config.yaml
n_layer: 11
d_model: 192
n_head: 3
n_kv_head: 3
head_dim: 32
d_mlp: 1536
vocab_size: 4096
activation: "gelu"
norm: "rmsnorm"
norm_place: "pre"
norm_eps: 1e-05
positions: "learned"
qk_norm: false
attn_scale: 0.177
bias: "none"
tie_embeddings: true
parallel_block: false
init: "normal"
init_std_qkv: 0.0424
init_std_o: 0.0128
init_std_up: 0.0424
init_std_down: 0.0032
optimizer: "adamw"
lr: 0.0015
lr_mult_o: 1.57
beta1: 0.9
beta2: 0.99
lr_head: 0.00632
grad_clip: 2.0
warmup_steps: 558
schedule: "wsd"
decay_fraction: 0.708
decay_shape: "sqrt"
final_lr_fraction: 0.0
batch_tokens: [16384, 32768, 49152]
seq_len: 512
doc_mask: false
train_tokens: 443200000
steps: 14707
dataset: "wikipedia_en"
Each number is 200 + 30 x the weight over its row's rms, rounded and kept within 0 to 999. Layers, rows and columns count from 0. The size before them is the row's rms in percent of the matrix's.

# up: layer 4 MLP up, 1536x192, rms 0.147, rows 531-566, columns 0-95
# down: layer 4 MLP down (transposed), 1536x192, rms 0.128, rows 531-566, columns 0-95
up531,107,185,243,270,272,179,256,258,174,232,202,164,177,217,120,216,221,200,206,213,216,259,227,194,178,181,158,203,197,168,187,201,217,159,216,191,220,196,223,167,208,191,199,172,167,166,189,251,152,163,225,241,206,164,226,199,192,172,204,219,189,146,211,173,220,224,174,201,194,218,187,199,211,214,180,249,185,222,222,164,238,189,179,185,187,170,172,184,192,237,208,283,196,217,170,226,201
down531,116,212,260,173,182,166,133,252,243,227,231,204,187,174,146,191,189,182,202,137,191,188,161,189,202,228,166,202,210,247,168,181,218,195,222,226,181,195,209,190,180,165,212,147,239,257,194,165,236,206,170,193,206,197,243,159,248,258,204,238,191,235,204,159,185,189,200,199,214,119,168,198,231,185,190,239,157,198,167,154,216,196,217,217,200,204,172,160,195,229,230,180,132,167,179,189,209
up532,107,157,194,227,145,213,214,154,184,211,175,250,220,192,237,206,211,252,182,197,169,190,204,171,227,243,146,247,165,193,266,233,188,242,152,253,209,260,192,234,212,274,184,173,202,118,215,240,185,187,157,232,248,182,166,106,233,198,217,127,216,181,238,249,180,168,184,178,180,210,269,189,245,183,216,231,219,269,178,186,203,232,176,176,177,215,163,225,207,216,182,209,180,208,196,211,205
down532,102,200,291,196,218,195,210,198,183,227,175,208,198,184,224,210,216,169,195,204,111,195,180,211,186,123,234,210,223,202,194,237,214,217,224,183,227,176,171,143,217,210,156,165,195,199,209,193,156,236,219,223,209,165,221,175,195,214,219,191,295,227,284,207,229,203,246,232,166,164,225,195,187,215,215,230,234,190,175,185,212,169,207,187,158,189,191,243,222,181,216,222,194,287,166,190,268
up533,096,198,160,186,173,211,263,202,243,186,242,224,233,193,178,194,195,193,205,207,216,201,152,101,170,156,234,139,200,221,190,219,226,196,212,202,198,218,191,227,193,234,232,152,164,197,169,179,259,154,157,202,194,172,215,228,207,201,238,156,251,192,223,201,213,239,212,187,183,247,206,209,244,208,245,264,211,245,199,170,198,229,145,196,151,128,206,223,207,237,157,227,198,227,190,260,194
down533,091,171,205,146,235,200,144,229,199,220,231,186,156,172,189,209,177,228,246,145,201,268,232,230,170,206,170,220,163,251,253,166,151,200,235,160,182,198,206,178,181,199,193,238,202,196,213,231,179,186,198,177,198,266,162,217,241,267,226,252,158,218,173,202,208,210,139,175,224,166,235,181,178,179,167,229,238,150,231,226,201,236,167,165,201,218,135,175,203,160,270,173,194,258,182,186,190
up534,094,215,232,201,199,188,235,175,183,206,172,239,229,190,182,203,192,225,175,192,230,235,227,157,263,192,230,162,219,107,278,166,235,265,205,233,207,216,154,192,196,252,195,234,171,197,175,196,215,200,192,178,149,144,150,163,224,173,232,164,220,201,258,230,216,215,200,218,223,214,211,209,237,190,169,263,171,202,200,177,221,168,194,242,178,205,202,182,210,178,239,210,209,218,201,237,162
down534,093,222,235,143,169,212,166,184,216,168,170,181,208,216,181,209,202,172,192,209,223,197,163,178,231,171,179,205,209,174,192,142,220,190,158,221,256,171,194,206,208,151,208,191,230,218,167,207,219,188,192,90,138,194,200,206,152,184,166,187,180,213,131,193,154,192,144,203,238,164,253,202,235,262,152,220,198,260,202,235,287,222,189,183,250,231,215,171,167,219,220,216,254,157,223,161,188
up535,093,168,196,216,224,158,157,214,207,188,227,175,209,189,195,195,213,201,235,232,192,176,144,202,182,232,226,205,141,227,212,201,180,191,197,223,181,169,117,194,219,218,182,219,231,159,204,249,185,227,194,234,184,147,206,139,230,196,208,119,254,242,164,227,213,158,212,222,180,232,227,191,165,204,168,211,248,220,181,189,202,186,199,177,229,153,168,189,235,170,182,210,209,184,157,242,210
down535,084,190,201,220,192,166,126,234,226,164,188,138,135,226,231,204,168,207,208,237,128,217,189,187,215,228,153,181,221,202,124,182,180,135,175,227,202,218,218,154,167,228,227,198,170,211,168,228,194,173,163,165,209,209,229,224,222,180,186,201,209,158,183,171,167,185,212,140,206,182,216,214,256,212,209,216,143,185,166,165,201,225,194,168,226,230,164,204,159,241,205,145,183,201,228,183,233
up536,108,208,174,216,193,227,222,213,217,200,232,193,226,229,146,201,209,192,200,198,181,220,198,193,190,160,191,124,197,169,167,224,264,189,174,162,176,206,204,220,204,179,196,249,233,148,166,170,208,156,217,252,228,210,171,219,169,166,196,193,197,196,176,192,141,172,216,177,230,213,209,206,257,226,221,205,157,167,242,219,207,213,155,177,229,197,190,198,234,191,171,327,218,193,179,235,184
down536,100,205,167,183,162,220,221,171,149,227,190,150,219,167,163,207,228,171,176,195,216,106,212,204,178,216,232,198,232,197,269,192,227,211,215,221,203,233,206,227,246,227,186,232,145,202,197,211,213,158,188,251,164,207,179,213,210,163,184,231,154,246,188,161,258,222,228,154,222,155,228,198,211,166,226,212,232,236,227,159,147,199,218,207,233,167,228,192,224,167,205,231,204,133,238,248,197
up537,092,238,163,198,245,220,231,211,174,248,210,206,179,207,207,223,192,184,199,234,168,273,152,204,217,226,127,180,172,226,193,184,217,214,204,199,189,180,231,215,214,239,219,185,166,171,152,185,180,193,226,223,168,199,253,199,172,231,204,171,185,192,182,241,164,186,182,249,201,241,179,194,195,197,201,201,189,222,194,149,263,221,214,182,227,222,212,171,240,188,115,251,173,229,224,231,220
down537,107,252,199,194,200,202,213,217,247,172,222,199,194,219,173,149,227,221,142,173,210,245,244,204,239,156,219,191,204,168,237,140,259,213,182,182,222,227,211,212,178,210,162,177,194,227,219,201,162,166,184,220,142,135,225,202,219,169,254,244,205,188,234,173,190,165,211,151,199,197,234,229,216,207,211,168,224,148,234,208,227,221,153,277,146,177,180,202,179,223,207,230,164,186,215,247,167
up538,092,200,154,170,201,177,174,233,265,215,183,194,213,148,139,231,182,267,218,236,240,216,136,182,233,247,235,148,179,256,178,188,218,209,176,215,172,186,183,242,178,167,204,142,248,189,223,207,238,249,230,171,235,207,237,135,225,188,168,181,178,191,184,249,205,155,138,224,193,223,250,187,210,222,211,180,183,203,194,174,234,172,201,221,233,195,141,239,242,186,215,237,240,185,214,167,191
down538,094,249,234,168,205,145,203,242,176,191,182,200,163,210,182,174,134,166,218,230,183,145,188,210,234,190,252,185,190,218,247,218,269,182,247,186,227,170,188,213,229,230,202,178,207,173,201,152,162,191,171,153,184,170,197,230,179,209,237,218,221,183,193,203,163,186,205,144,214,217,214,211,253,231,243,217,165,235,202,197,189,173,243,172,225,175,155,146,197,178,226,218,170,216,160,240,189
up539,094,145,216,221,149,216,217,248,219,173,211,200,178,150,221,107,196,259,211,200,168,214,199,182,204,221,153,149,179,203,224,209,226,213,196,197,157,223,232,183,209,264,221,237,198,205,158,166,228,225,213,215,229,248,197,133,242,232,232,201,207,232,183,186,262,216,154,213,177,226,209,215,239,231,200,219,209,263,188,196,230,208,169,202,203,205,175,186,196,223,245,226,123,220,156,201,174
down539,088,211,231,235,223,214,196,211,188,239,196,160,182,221,279,159,207,216,195,172,290,181,176,188,165,177,226,213,191,253,208,212,168,204,177,215,240,191,145,223,204,206,189,248,151,194,217,185,219,226,176,236,191,180,194,195,184,165,191,222,195,267,229,118,208,219,216,212,207,170,229,184,161,200,226,208,209,231,223,188,185,196,189,185,135,145,234,162,217,233,153,203,247,159,261,224,215
up540,100,193,212,156,143,226,217,180,196,202,232,199,247,226,248,157,244,228,177,217,200,200,248,206,216,164,198,224,261,187,198,259,190,219,114,208,194,193,186,192,211,228,149,177,169,200,248,212,138,140,180,244,172,231,202,192,185,214,194,207,203,148,183,190,171,209,177,214,238,203,196,193,245,174,203,194,224,242,196,237,208,194,203,228,231,208,205,189,231,239,260,244,166,177,135,239,224
down540,090,194,194,216,242,166,207,167,191,121,229,148,162,172,186,237,210,235,209,192,213,143,173,204,191,167,120,235,168,238,163,166,184,139,166,185,261,239,236,179,210,153,195,192,207,170,184,188,221,200,194,206,197,135,209,237,186,202,180,220,197,211,137,195,223,200,212,134,229,204,225,189,186,218,163,207,213,183,192,187,197,216,182,179,163,230,215,206,197,204,207,179,184,191,227,188,224
up541,102,204,193,182,212,220,170,153,129,150,154,199,188,140,195,240,201,202,145,215,196,191,213,175,163,225,237,187,216,156,283,229,159,214,194,234,211,221,217,200,193,229,207,161,182,164,173,167,193,167,149,179,225,241,214,211,176,193,188,157,202,222,180,252,176,202,104,211,222,197,199,202,248,175,235,181,193,218,256,237,220,183,156,209,228,193,161,248,167,225,208,227,208,248,233,222,176
down541,105,160,212,168,206,216,192,170,170,185,203,215,159,257,195,219,200,196,145,219,237,238,195,148,215,201,199,200,209,222,220,221,173,204,189,229,215,197,247,192,198,188,203,214,260,245,182,153,180,269,207,173,189,244,202,226,194,147,194,199,233,189,222,150,210,202,227,226,228,163,180,206,210,199,183,188,239,231,161,218,244,158,231,199,208,236,198,229,216,196,211,234,188,108,237,189,212
up542,088,221,167,232,210,246,195,175,201,182,250,161,165,198,249,218,255,242,215,243,205,194,224,202,198,192,148,202,183,207,208,203,165,196,203,137,183,198,186,235,216,230,163,231,206,200,242,148,186,192,157,234,233,186,230,164,174,176,199,235,170,201,208,241,179,206,119,152,224,246,163,177,236,194,187,191,167,220,208,137,214,207,215,167,182,200,193,187,190,225,207,165,199,205,201,171,142
down542,098,243,127,179,201,199,221,157,214,197,257,219,221,229,215,199,206,196,181,257,191,257,184,241,250,130,164,179,213,162,231,134,202,271,166,243,168,182,198,204,231,245,211,221,233,203,236,189,234,148,181,228,195,185,189,174,202,165,229,217,194,155,178,230,222,175,230,146,202,287,189,154,229,215,188,176,200,231,226,186,212,201,173,220,193,215,197,225,235,239,206,183,245,232,161,191,169
up543,101,181,226,165,209,156,197,193,220,216,221,223,270,167,152,205,172,180,234,201,189,239,153,193,194,235,177,187,214,223,194,201,242,211,178,160,200,176,213,205,195,212,224,222,201,186,194,147,263,222,201,192,234,126,182,210,239,189,199,158,218,171,205,172,214,182,134,196,194,218,166,198,262,176,205,207,191,251,220,141,232,178,220,203,192,184,185,196,286,198,143,175,275,184,259,168,180
down543,090,198,178,204,211,201,188,228,139,205,191,186,200,251,169,180,248,240,183,200,227,203,170,207,236,142,189,183,150,162,228,224,194,197,210,183,172,236,194,181,206,186,178,197,237,229,225,152,188,235,184,197,212,200,189,166,153,229,236,210,197,198,174,225,196,245,229,258,192,180,232,200,197,201,251,243,152,197,203,216,214,170,235,198,236,158,284,198,174,200,194,181,142,216,169,160,191
up544,098,249,178,293,255,235,179,247,209,205,183,195,219,224,168,241,249,184,198,200,260,240,166,214,204,181,218,173,169,176,194,155,211,180,162,195,224,182,196,186,187,200,186,230,194,133,221,223,234,166,218,185,200,190,189,193,140,213,210,222,211,208,182,211,206,216,170,229,272,212,160,196,228,174,211,215,167,227,229,197,262,182,165,170,173,160,167,181,207,210,232,246,193,213,248,187,178
down544,088,180,217,185,172,205,170,189,231,243,214,195,192,225,196,213,184,185,174,130,221,170,209,196,168,188,208,219,156,218,211,207,217,241,205,206,179,230,226,182,191,167,232,186,214,199,193,181,212,194,151,160,201,281,211,210,186,253,174,139,207,187,188,212,269,206,199,185,198,174,211,228,198,208,119,240,228,224,161,131,270,153,222,175,177,209,221,222,238,209,205,215,218,164,195,184,202
up545,094,238,158,218,206,176,233,157,237,198,202,220,217,120,181,184,176,177,197,211,189,206,224,237,228,195,204,194,144,203,173,195,204,241,158,193,153,188,188,210,243,213,220,254,187,226,203,160,221,249,215,184,194,219,240,194,188,207,217,216,216,148,223,163,175,148,180,217,160,242,162,196,158,218,171,139,228,209,183,189,228,259,199,256,225,212,213,240,208,190,159,185,201,205,181,203,154
down545,090,205,176,208,225,225,196,231,162,229,180,215,195,195,191,204,200,197,174,216,140,164,200,244,217,195,237,242,150,171,201,217,174,139,171,236,176,154,227,176,249,192,216,203,205,181,231,197,200,197,163,211,219,225,175,235,187,175,241,219,217,271,202,132,184,190,217,172,191,233,204,212,133,225,203,202,224,240,168,167,202,181,210,226,152,214,201,193,240,226,209,159,202,189,226,231,240
up546,117,228,200,192,244,220,241,163,143,169,199,217,224,152,151,122,169,170,142,205,218,200,219,130,207,189,182,204,163,134,219,253,184,174,239,229,215,214,175,235,217,210,153,155,189,219,161,210,204,148,153,216,222,141,183,175,148,132,173,157,193,144,231,195,179,192,206,198,186,203,255,198,197,195,197,200,234,178,171,183,260,237,214,163,150,161,171,210,191,197,160,195,201,134,188,187,208
down546,114,185,256,203,174,254,263,179,207,224,172,196,152,162,172,140,211,177,162,238,221,206,189,158,206,170,196,203,189,191,202,250,180,200,191,177,243,194,174,275,201,177,147,182,229,186,184,251,185,192,230,269,164,191,169,266,147,192,218,183,232,168,186,161,189,145,281,173,186,183,237,217,204,195,211,189,214,181,165,230,182,167,180,177,176,227,163,179,253,209,205,207,149,175,183,158,197
up547,100,227,170,227,172,211,205,186,191,136,198,193,220,190,181,214,228,234,220,200,172,168,187,95,236,186,219,161,225,172,172,168,170,199,131,212,142,200,169,214,194,218,189,191,148,181,217,202,244,150,156,170,158,139,215,153,209,216,240,210,213,183,176,206,204,200,212,161,236,232,255,190,289,203,263,229,210,226,197,153,180,168,166,271,179,176,213,210,205,274,164,227,219,163,209,231,194
down547,096,139,219,169,222,211,192,172,179,218,210,185,164,170,224,199,215,228,236,222,201,215,176,243,220,161,165,217,209,191,244,275,205,215,277,196,217,226,216,158,222,213,203,247,221,191,214,226,179,238,183,186,215,241,183,230,231,167,220,205,212,219,213,149,233,216,224,216,202,143,222,194,178,165,243,250,167,140,236,147,186,149,201,148,176,230,184,197,231,195,231,166,193,211,196,207,218
up548,096,193,242,284,200,262,157,229,177,198,202,235,217,163,207,248,210,187,219,247,233,222,192,168,192,169,189,169,275,203,192,248,235,193,194,184,191,229,201,260,245,229,170,180,228,185,250,221,195,137,170,193,185,180,227,208,191,118,248,179,157,161,214,218,206,209,204,225,253,233,119,205,187,174,157,166,221,169,254,177,186,212,185,220,174,169,197,197,204,196,148,207,226,189,248,149,124
down548,091,198,176,203,171,220,178,230,156,187,203,239,186,219,219,180,168,247,224,220,237,186,167,172,244,170,183,219,192,209,204,224,162,190,202,193,225,196,206,177,216,255,197,211,170,204,261,189,227,194,175,127,203,229,216,191,202,270,205,225,184,228,232,251,220,175,151,149,226,233,255,212,163,229,182,179,168,199,213,155,150,190,205,214,178,150,157,195,230,192,185,173,226,197,223,164,195
up549,093,231,190,202,208,193,233,208,188,169,207,170,188,181,180,194,247,239,125,205,211,180,189,222,190,151,181,251,181,174,247,166,198,163,144,181,200,212,191,269,206,240,175,161,201,221,220,228,196,218,203,271,182,197,219,150,218,231,217,220,174,208,218,187,153,194,190,229,205,173,241,224,179,221,279,234,199,246,188,175,194,163,192,202,210,175,167,178,225,245,237,162,204,235,187,190,203
down549,097,210,180,205,186,193,192,233,227,193,205,273,209,182,220,191,214,148,212,69,208,215,210,199,227,175,242,237,267,158,184,190,205,168,193,248,153,192,215,171,195,203,220,203,256,183,228,183,187,205,142,261,216,261,233,173,203,200,209,156,228,210,257,166,233,198,171,242,191,188,168,221,176,200,178,231,209,189,213,203,229,216,189,194,163,190,216,172,198,251,171,204,246,207,147,243,179
up550,087,234,196,212,242,201,172,127,226,114,267,223,233,197,220,221,211,178,187,218,225,215,116,216,200,204,209,153,161,168,195,220,193,148,182,289,149,156,176,204,156,165,184,253,171,230,217,186,178,162,212,184,157,218,207,217,138,232,209,176,218,200,201,195,181,213,226,219,192,208,182,198,182,232,212,191,166,172,200,111,199,175,199,192,185,201,232,199,226,195,181,202,248,222,217,231,202
down550,097,160,255,197,200,163,206,234,222,223,172,199,191,156,225,161,220,243,187,152,197,167,240,221,207,249,196,231,156,148,219,188,172,262,224,177,230,199,234,217,181,199,193,213,254,178,230,187,267,193,213,219,242,211,216,226,166,174,208,201,155,216,192,230,236,186,167,204,206,175,186,203,232,146,176,213,202,247,175,168,218,191,179,170,207,218,166,219,213,209,233,206,215,188,214,198,182
up551,114,199,202,249,235,167,210,181,251,141,216,187,212,197,199,172,251,237,176,221,209,190,214,145,205,160,215,182,187,186,190,176,197,202,215,211,217,193,200,189,250,196,186,223,212,198,189,165,196,201,208,220,234,142,173,209,226,241,188,233,171,212,239,187,196,183,134,169,179,205,222,194,208,249,183,252,185,195,227,140,255,238,171,187,169,179,217,223,178,232,182,176,223,174,156,179,138
down551,102,214,161,263,190,190,182,153,216,193,223,220,186,191,133,202,149,166,243,187,231,261,201,227,167,194,239,173,172,249,154,196,153,268,183,208,187,233,172,176,211,195,174,231,213,209,211,204,201,241,161,239,195,264,223,189,221,208,169,189,158,209,198,195,205,173,149,184,210,174,199,193,239,245,143,162,188,184,219,212,192,204,210,216,176,171,167,191,142,197,210,200,235,191,126,226,225
up552,087,246,146,124,283,205,158,180,234,219,239,198,179,218,191,199,227,186,228,211,227,135,176,236,163,166,222,219,197,133,209,239,166,196,178,189,130,204,200,288,182,224,220,151,206,173,220,203,177,156,199,235,209,142,158,220,190,150,221,184,255,157,182,215,205,205,211,254,176,194,223,187,198,260,200,179,235,200,172,199,211,220,197,172,215,176,187,240,238,177,219,232,216,180,200,187,229
down552,094,198,244,221,174,197,204,184,217,213,237,185,191,160,137,139,179,215,150,145,215,188,234,220,177,155,180,145,164,257,231,181,191,179,200,177,213,204,228,214,167,190,203,230,211,266,233,175,251,217,200,218,214,283,219,190,215,194,170,205,236,249,204,200,255,206,235,162,238,199,197,203,196,213,184,224,216,182,261,222,181,184,154,204,190,172,243,158,137,168,205,209,219,220,150,241,194
up553,090,216,219,222,192,220,241,167,155,158,206,193,246,193,179,199,187,213,174,228,203,261,248,138,237,207,163,166,160,117,152,167,229,207,170,196,186,189,189,185,176,216,187,204,169,163,200,179,230,158,179,257,127,206,199,181,244,174,231,143,150,203,199,191,214,215,187,226,185,209,175,191,209,253,178,268,212,181,186,168,202,191,242,197,172,171,176,187,222,185,167,234,189,188,180,178,212
down553,101,180,182,198,221,230,231,202,179,199,194,176,221,195,227,219,171,219,227,237,176,221,215,208,186,237,156,209,188,194,186,189,181,199,172,203,242,203,177,223,211,217,220,166,224,273,199,217,261,162,204,200,208,198,248,225,232,164,214,176,193,204,248,200,166,173,211,156,209,215,201,217,199,132,228,134,194,123,243,168,255,192,210,204,250,133,178,162,172,204,192,226,212,286,194,230,152
up554,103,239,225,164,187,210,204,259,234,224,226,192,207,185,237,196,187,221,226,246,215,189,236,208,207,199,156,134,231,174,225,184,204,201,242,192,129,212,211,233,206,263,223,220,185,197,192,182,239,221,223,211,127,203,241,193,198,243,178,228,195,196,192,169,197,198,182,214,207,217,141,205,227,221,225,224,221,288,237,222,223,240,203,180,126,174,205,251,157,205,201,206,215,213,196,255,160
down554,093,191,246,186,178,201,170,214,201,218,197,218,208,227,204,279,208,202,220,241,218,263,192,164,208,254,207,222,239,188,199,188,223,210,165,177,160,143,212,198,206,212,247,213,184,192,236,173,241,227,180,201,193,157,207,217,263,163,224,175,124,219,206,205,204,171,151,194,228,185,207,196,208,255,232,196,164,205,185,193,218,213,112,216,251,230,155,214,185,207,195,226,170,207,172,179,142
up555,080,187,138,208,201,229,237,177,181,252,241,207,235,186,193,156,220,219,156,249,198,167,234,160,179,214,206,168,209,144,193,178,218,199,210,179,208,183,223,208,295,282,185,199,199,195,154,194,214,193,232,216,157,138,166,205,209,163,226,229,196,184,223,198,201,215,181,229,173,211,174,200,203,214,226,233,255,204,145,159,198,201,203,170,244,235,159,206,219,214,203,182,205,142,182,166,204
down555,148,212,206,192,195,204,194,266,210,138,196,220,214,193,228,156,237,164,208,107,210,167,209,185,224,201,211,207,182,185,183,183,214,174,204,136,226,192,158,222,153,207,208,188,227,219,217,213,208,186,226,189,186,242,196,200,271,217,245,190,189,200,190,169,165,216,222,198,193,183,214,258,214,145,242,209,189,191,209,216,211,262,171,205,233,198,191,258,151,225,198,231,220,167,227,262,215
up556,092,215,206,217,246,216,191,196,182,203,207,197,193,155,237,209,254,247,185,233,235,226,204,214,181,200,123,223,220,194,170,191,234,198,201,186,246,216,183,246,202,213,148,238,243,155,198,210,183,176,186,204,216,137,202,146,186,152,177,147,222,185,256,228,212,190,111,197,199,210,156,186,228,163,186,183,197,190,196,215,256,225,198,195,212,199,196,225,211,227,207,195,182,222,219,173,184
down556,105,177,193,218,254,234,218,170,225,204,248,202,177,200,246,180,219,279,173,266,205,221,180,196,160,212,172,206,257,234,219,230,214,246,197,182,210,198,180,214,244,222,160,173,234,167,202,225,216,136,188,243,238,181,166,182,164,177,192,193,247,195,244,187,209,188,233,185,236,232,148,93,169,230,201,179,191,207,228,206,181,202,184,223,190,206,214,191,207,221,204,184,252,242,195,170,190
up557,080,171,257,206,194,178,230,105,209,194,176,189,181,224,201,161,221,200,161,201,174,260,242,217,167,176,177,194,179,181,239,206,258,183,231,140,224,211,258,185,233,188,130,233,200,214,180,190,150,186,184,261,225,184,176,191,189,158,250,235,188,148,293,179,224,192,210,135,160,174,210,224,219,156,209,215,206,201,223,187,203,204,202,181,213,175,196,178,150,199,251,141,173,193,188,257,203
down557,091,200,149,221,159,200,199,188,222,222,210,215,197,211,209,176,203,199,172,221,243,177,241,185,184,170,186,210,240,182,232,200,258,206,194,229,224,189,174,172,186,161,179,236,206,186,170,153,253,258,172,230,220,235,171,155,205,204,217,240,266,238,241,198,258,139,242,151,228,246,178,228,165,240,206,161,230,168,255,212,167,173,187,243,215,201,214,200,205,220,177,213,259,243,201,214,228
up558,097,220,198,157,227,187,182,227,210,179,213,172,201,196,142,211,258,212,184,234,213,236,157,217,190,198,169,178,184,238,224,170,205,247,220,152,224,159,188,209,212,223,144,175,173,187,198,207,206,204,215,228,193,215,244,219,119,198,197,213,207,188,219,196,195,161,154,224,182,230,202,192,214,182,229,198,206,191,255,205,198,186,98,223,198,220,237,193,254,202,202,217,222,251,208,192,180
down558,131,248,185,150,201,172,245,185,245,209,209,242,209,186,206,247,185,219,225,171,189,195,165,204,241,226,192,211,158,240,250,188,246,222,141,210,216,234,191,215,198,206,192,189,165,209,250,235,224,187,217,214,189,217,165,221,236,187,199,177,211,167,225,204,249,148,187,180,182,202,221,225,226,151,209,200,232,132,196,210,247,227,218,222,189,193,188,258,190,214,246,200,156,218,209,221,171
up559,107,188,227,218,261,195,203,167,208,165,206,185,227,213,244,132,228,240,196,214,172,163,272,234,200,147,172,177,186,216,262,275,162,198,162,208,175,191,153,210,225,187,151,233,198,204,241,226,186,134,207,209,159,180,169,217,201,169,219,215,197,227,175,200,136,223,166,156,257,239,213,209,201,232,185,152,179,187,175,212,209,154,203,190,199,164,187,163,192,222,238,209,166,177,205,286,144
down559,100,199,171,153,227,202,224,162,148,144,216,154,206,167,194,228,228,264,172,209,244,199,191,232,173,250,196,243,208,148,183,219,135,175,230,209,257,159,206,230,204,145,243,204,191,172,188,178,233,299,151,193,182,175,198,178,171,197,194,161,202,224,148,180,171,156,229,211,199,162,189,204,195,172,232,212,213,173,186,167,245,185,176,216,233,214,192,221,179,172,252,213,224,178,200,260,207
up560,106,209,130,205,268,126,261,186,205,229,211,222,228,199,132,213,172,113,192,204,264,201,213,161,156,134,213,202,192,199,209,188,209,143,213,193,180,192,201,218,259,229,202,190,214,205,210,192,168,220,178,189,259,164,159,221,231,191,193,159,187,147,218,219,208,170,211,188,203,224,198,200,181,197,210,175,190,224,261,205,240,176,241,201,230,187,164,216,209,207,179,165,253,210,199,183,220
down560,096,247,213,156,230,158,209,215,210,212,202,227,191,212,233,212,223,235,175,260,178,199,164,190,193,210,190,199,203,154,259,189,206,146,219,191,202,195,216,198,182,210,212,162,260,218,222,209,211,206,152,190,130,270,178,209,200,213,205,210,224,229,226,204,186,195,186,209,264,65,129,206,216,212,176,149,211,193,184,177,180,215,184,202,168,213,205,178,186,153,234,269,212,193,192,211,157
up561,089,173,132,206,208,270,191,234,195,167,232,193,195,134,237,208,201,193,214,185,226,188,168,215,207,235,225,180,153,146,187,213,150,226,169,118,196,219,210,241,230,251,182,167,211,119,208,227,221,222,217,218,268,223,188,215,162,235,199,223,192,198,207,209,179,152,152,180,218,266,179,180,235,176,255,234,210,229,269,202,198,239,193,195,267,162,159,230,193,188,192,158,218,154,167,196,230
down561,073,204,180,144,158,168,198,251,226,227,166,164,184,189,148,239,152,196,166,185,190,228,208,243,238,182,203,291,240,172,184,156,261,194,203,184,229,200,184,211,185,162,203,230,185,266,175,226,222,224,193,198,208,198,223,203,161,163,203,170,182,227,237,244,197,214,214,215,197,167,205,200,174,173,190,200,190,219,224,162,187,268,178,221,226,183,205,222,201,209,161,229,162,199,134,183,202
up562,105,165,190,183,178,249,234,261,204,208,178,175,199,132,245,186,200,196,171,210,238,207,181,206,211,225,179,151,209,214,186,157,216,220,187,197,191,186,249,181,193,202,214,206,210,166,169,181,203,220,232,172,143,256,255,176,208,246,219,207,206,235,142,247,179,187,114,184,214,233,189,212,211,191,175,162,222,197,199,205,243,185,176,206,227,130,193,181,181,205,173,278,221,190,200,224,202
down562,100,232,147,159,202,206,256,197,182,183,208,212,216,228,181,232,207,175,193,222,218,219,206,188,200,241,228,218,192,224,222,175,210,185,244,236,201,190,208,186,173,153,221,179,191,192,190,229,144,221,173,215,210,203,215,238,143,215,193,214,184,157,203,211,187,227,192,205,198,183,266,197,249,255,215,251,184,151,132,170,214,229,265,222,222,198,203,171,254,221,175,205,194,144,220,246,175
up563,091,150,159,195,182,250,206,198,227,174,182,171,202,197,199,170,184,198,152,239,187,225,147,200,229,227,176,86,157,182,243,202,180,191,250,227,162,207,195,231,211,246,212,241,181,222,179,213,220,208,145,186,204,200,252,179,221,199,221,186,190,210,174,207,156,206,185,227,202,187,177,197,247,207,250,233,205,215,201,230,221,218,120,166,213,228,191,213,196,211,207,107,190,186,242,157,178
down563,088,173,207,177,201,200,205,189,212,222,156,180,137,203,217,189,189,181,190,209,171,183,205,149,215,157,161,182,182,170,211,181,199,157,256,168,280,236,215,200,197,221,204,182,188,205,178,200,223,181,222,196,209,251,217,227,184,147,187,133,197,241,158,251,245,201,195,199,185,170,217,213,219,170,227,249,227,200,194,191,199,218,167,196,188,203,155,183,167,253,194,184,225,205,248,172,234
up564,101,275,224,160,229,203,205,210,202,207,219,152,230,180,205,208,201,191,187,225,185,259,226,202,196,190,198,158,204,250,226,197,211,220,283,195,159,183,180,191,238,233,204,246,184,208,199,214,267,238,214,188,245,227,171,169,193,225,170,139,224,158,226,176,171,174,159,207,196,227,111,199,227,209,202,198,221,255,206,210,265,187,213,198,215,190,156,179,192,252,175,212,174,188,192,208,154
down564,097,224,187,173,233,163,203,233,223,158,193,225,189,240,197,277,241,147,190,203,213,234,186,205,191,186,217,158,190,210,208,248,194,193,243,163,166,198,189,203,226,210,235,169,218,189,201,243,265,221,223,188,214,191,212,197,247,178,195,178,213,171,161,173,158,171,161,231,189,184,178,202,167,202,150,169,234,237,166,148,233,213,211,218,207,264,200,229,166,273,190,224,179,279,176,203,172
up565,100,190,214,206,176,196,204,197,323,248,251,218,196,166,234,147,234,228,247,221,231,206,235,223,175,229,204,159,234,185,173,200,239,179,193,118,210,205,225,208,186,199,161,217,231,174,215,169,209,188,187,278,161,165,199,206,193,194,223,237,207,217,196,196,174,206,145,194,214,187,195,197,245,174,213,238,181,212,189,161,176,236,187,222,161,178,219,166,256,193,164,216,201,268,199,226,126
down565,093,120,226,203,133,259,175,198,215,180,206,208,219,269,247,247,184,190,167,158,236,261,197,131,194,160,181,219,186,208,197,207,228,262,168,162,235,201,189,230,230,181,252,166,244,197,201,177,184,210,182,229,218,218,214,146,204,189,215,147,190,207,199,204,217,171,222,219,258,160,183,213,198,207,217,160,200,192,200,236,231,171,208,165,172,226,248,226,198,235,150,164,194,169,208,187,266
up566,090,188,156,166,155,190,207,222,188,193,187,191,181,220,241,185,222,192,212,196,227,179,164,154,242,236,192,177,224,188,176,167,152,203,133,219,203,180,199,181,218,250,268,199,154,184,185,278,199,204,262,147,187,141,223,173,240,220,189,252,187,187,228,190,234,172,157,217,161,234,217,201,244,177,187,200,191,178,182,212,223,190,142,244,217,224,193,264,169,310,207,234,242,150,174,184,183
down566,082,175,265,227,191,182,183,143,171,241,247,249,207,171,200,161,217,228,194,187,207,251,201,188,199,157,159,187,227,210,203,300,208,207,231,258,227,224,199,200,220,193,198,184,226,192,200,217,167,221,234,242,285,148,178,187,208,205,203,220,261,210,189,173,185,232,165,206,196,201,231,196,192,197,189,170,191,185,227,225,194,245,211,162,245,133,226,245,253,170,188,265,225,201,199,149,234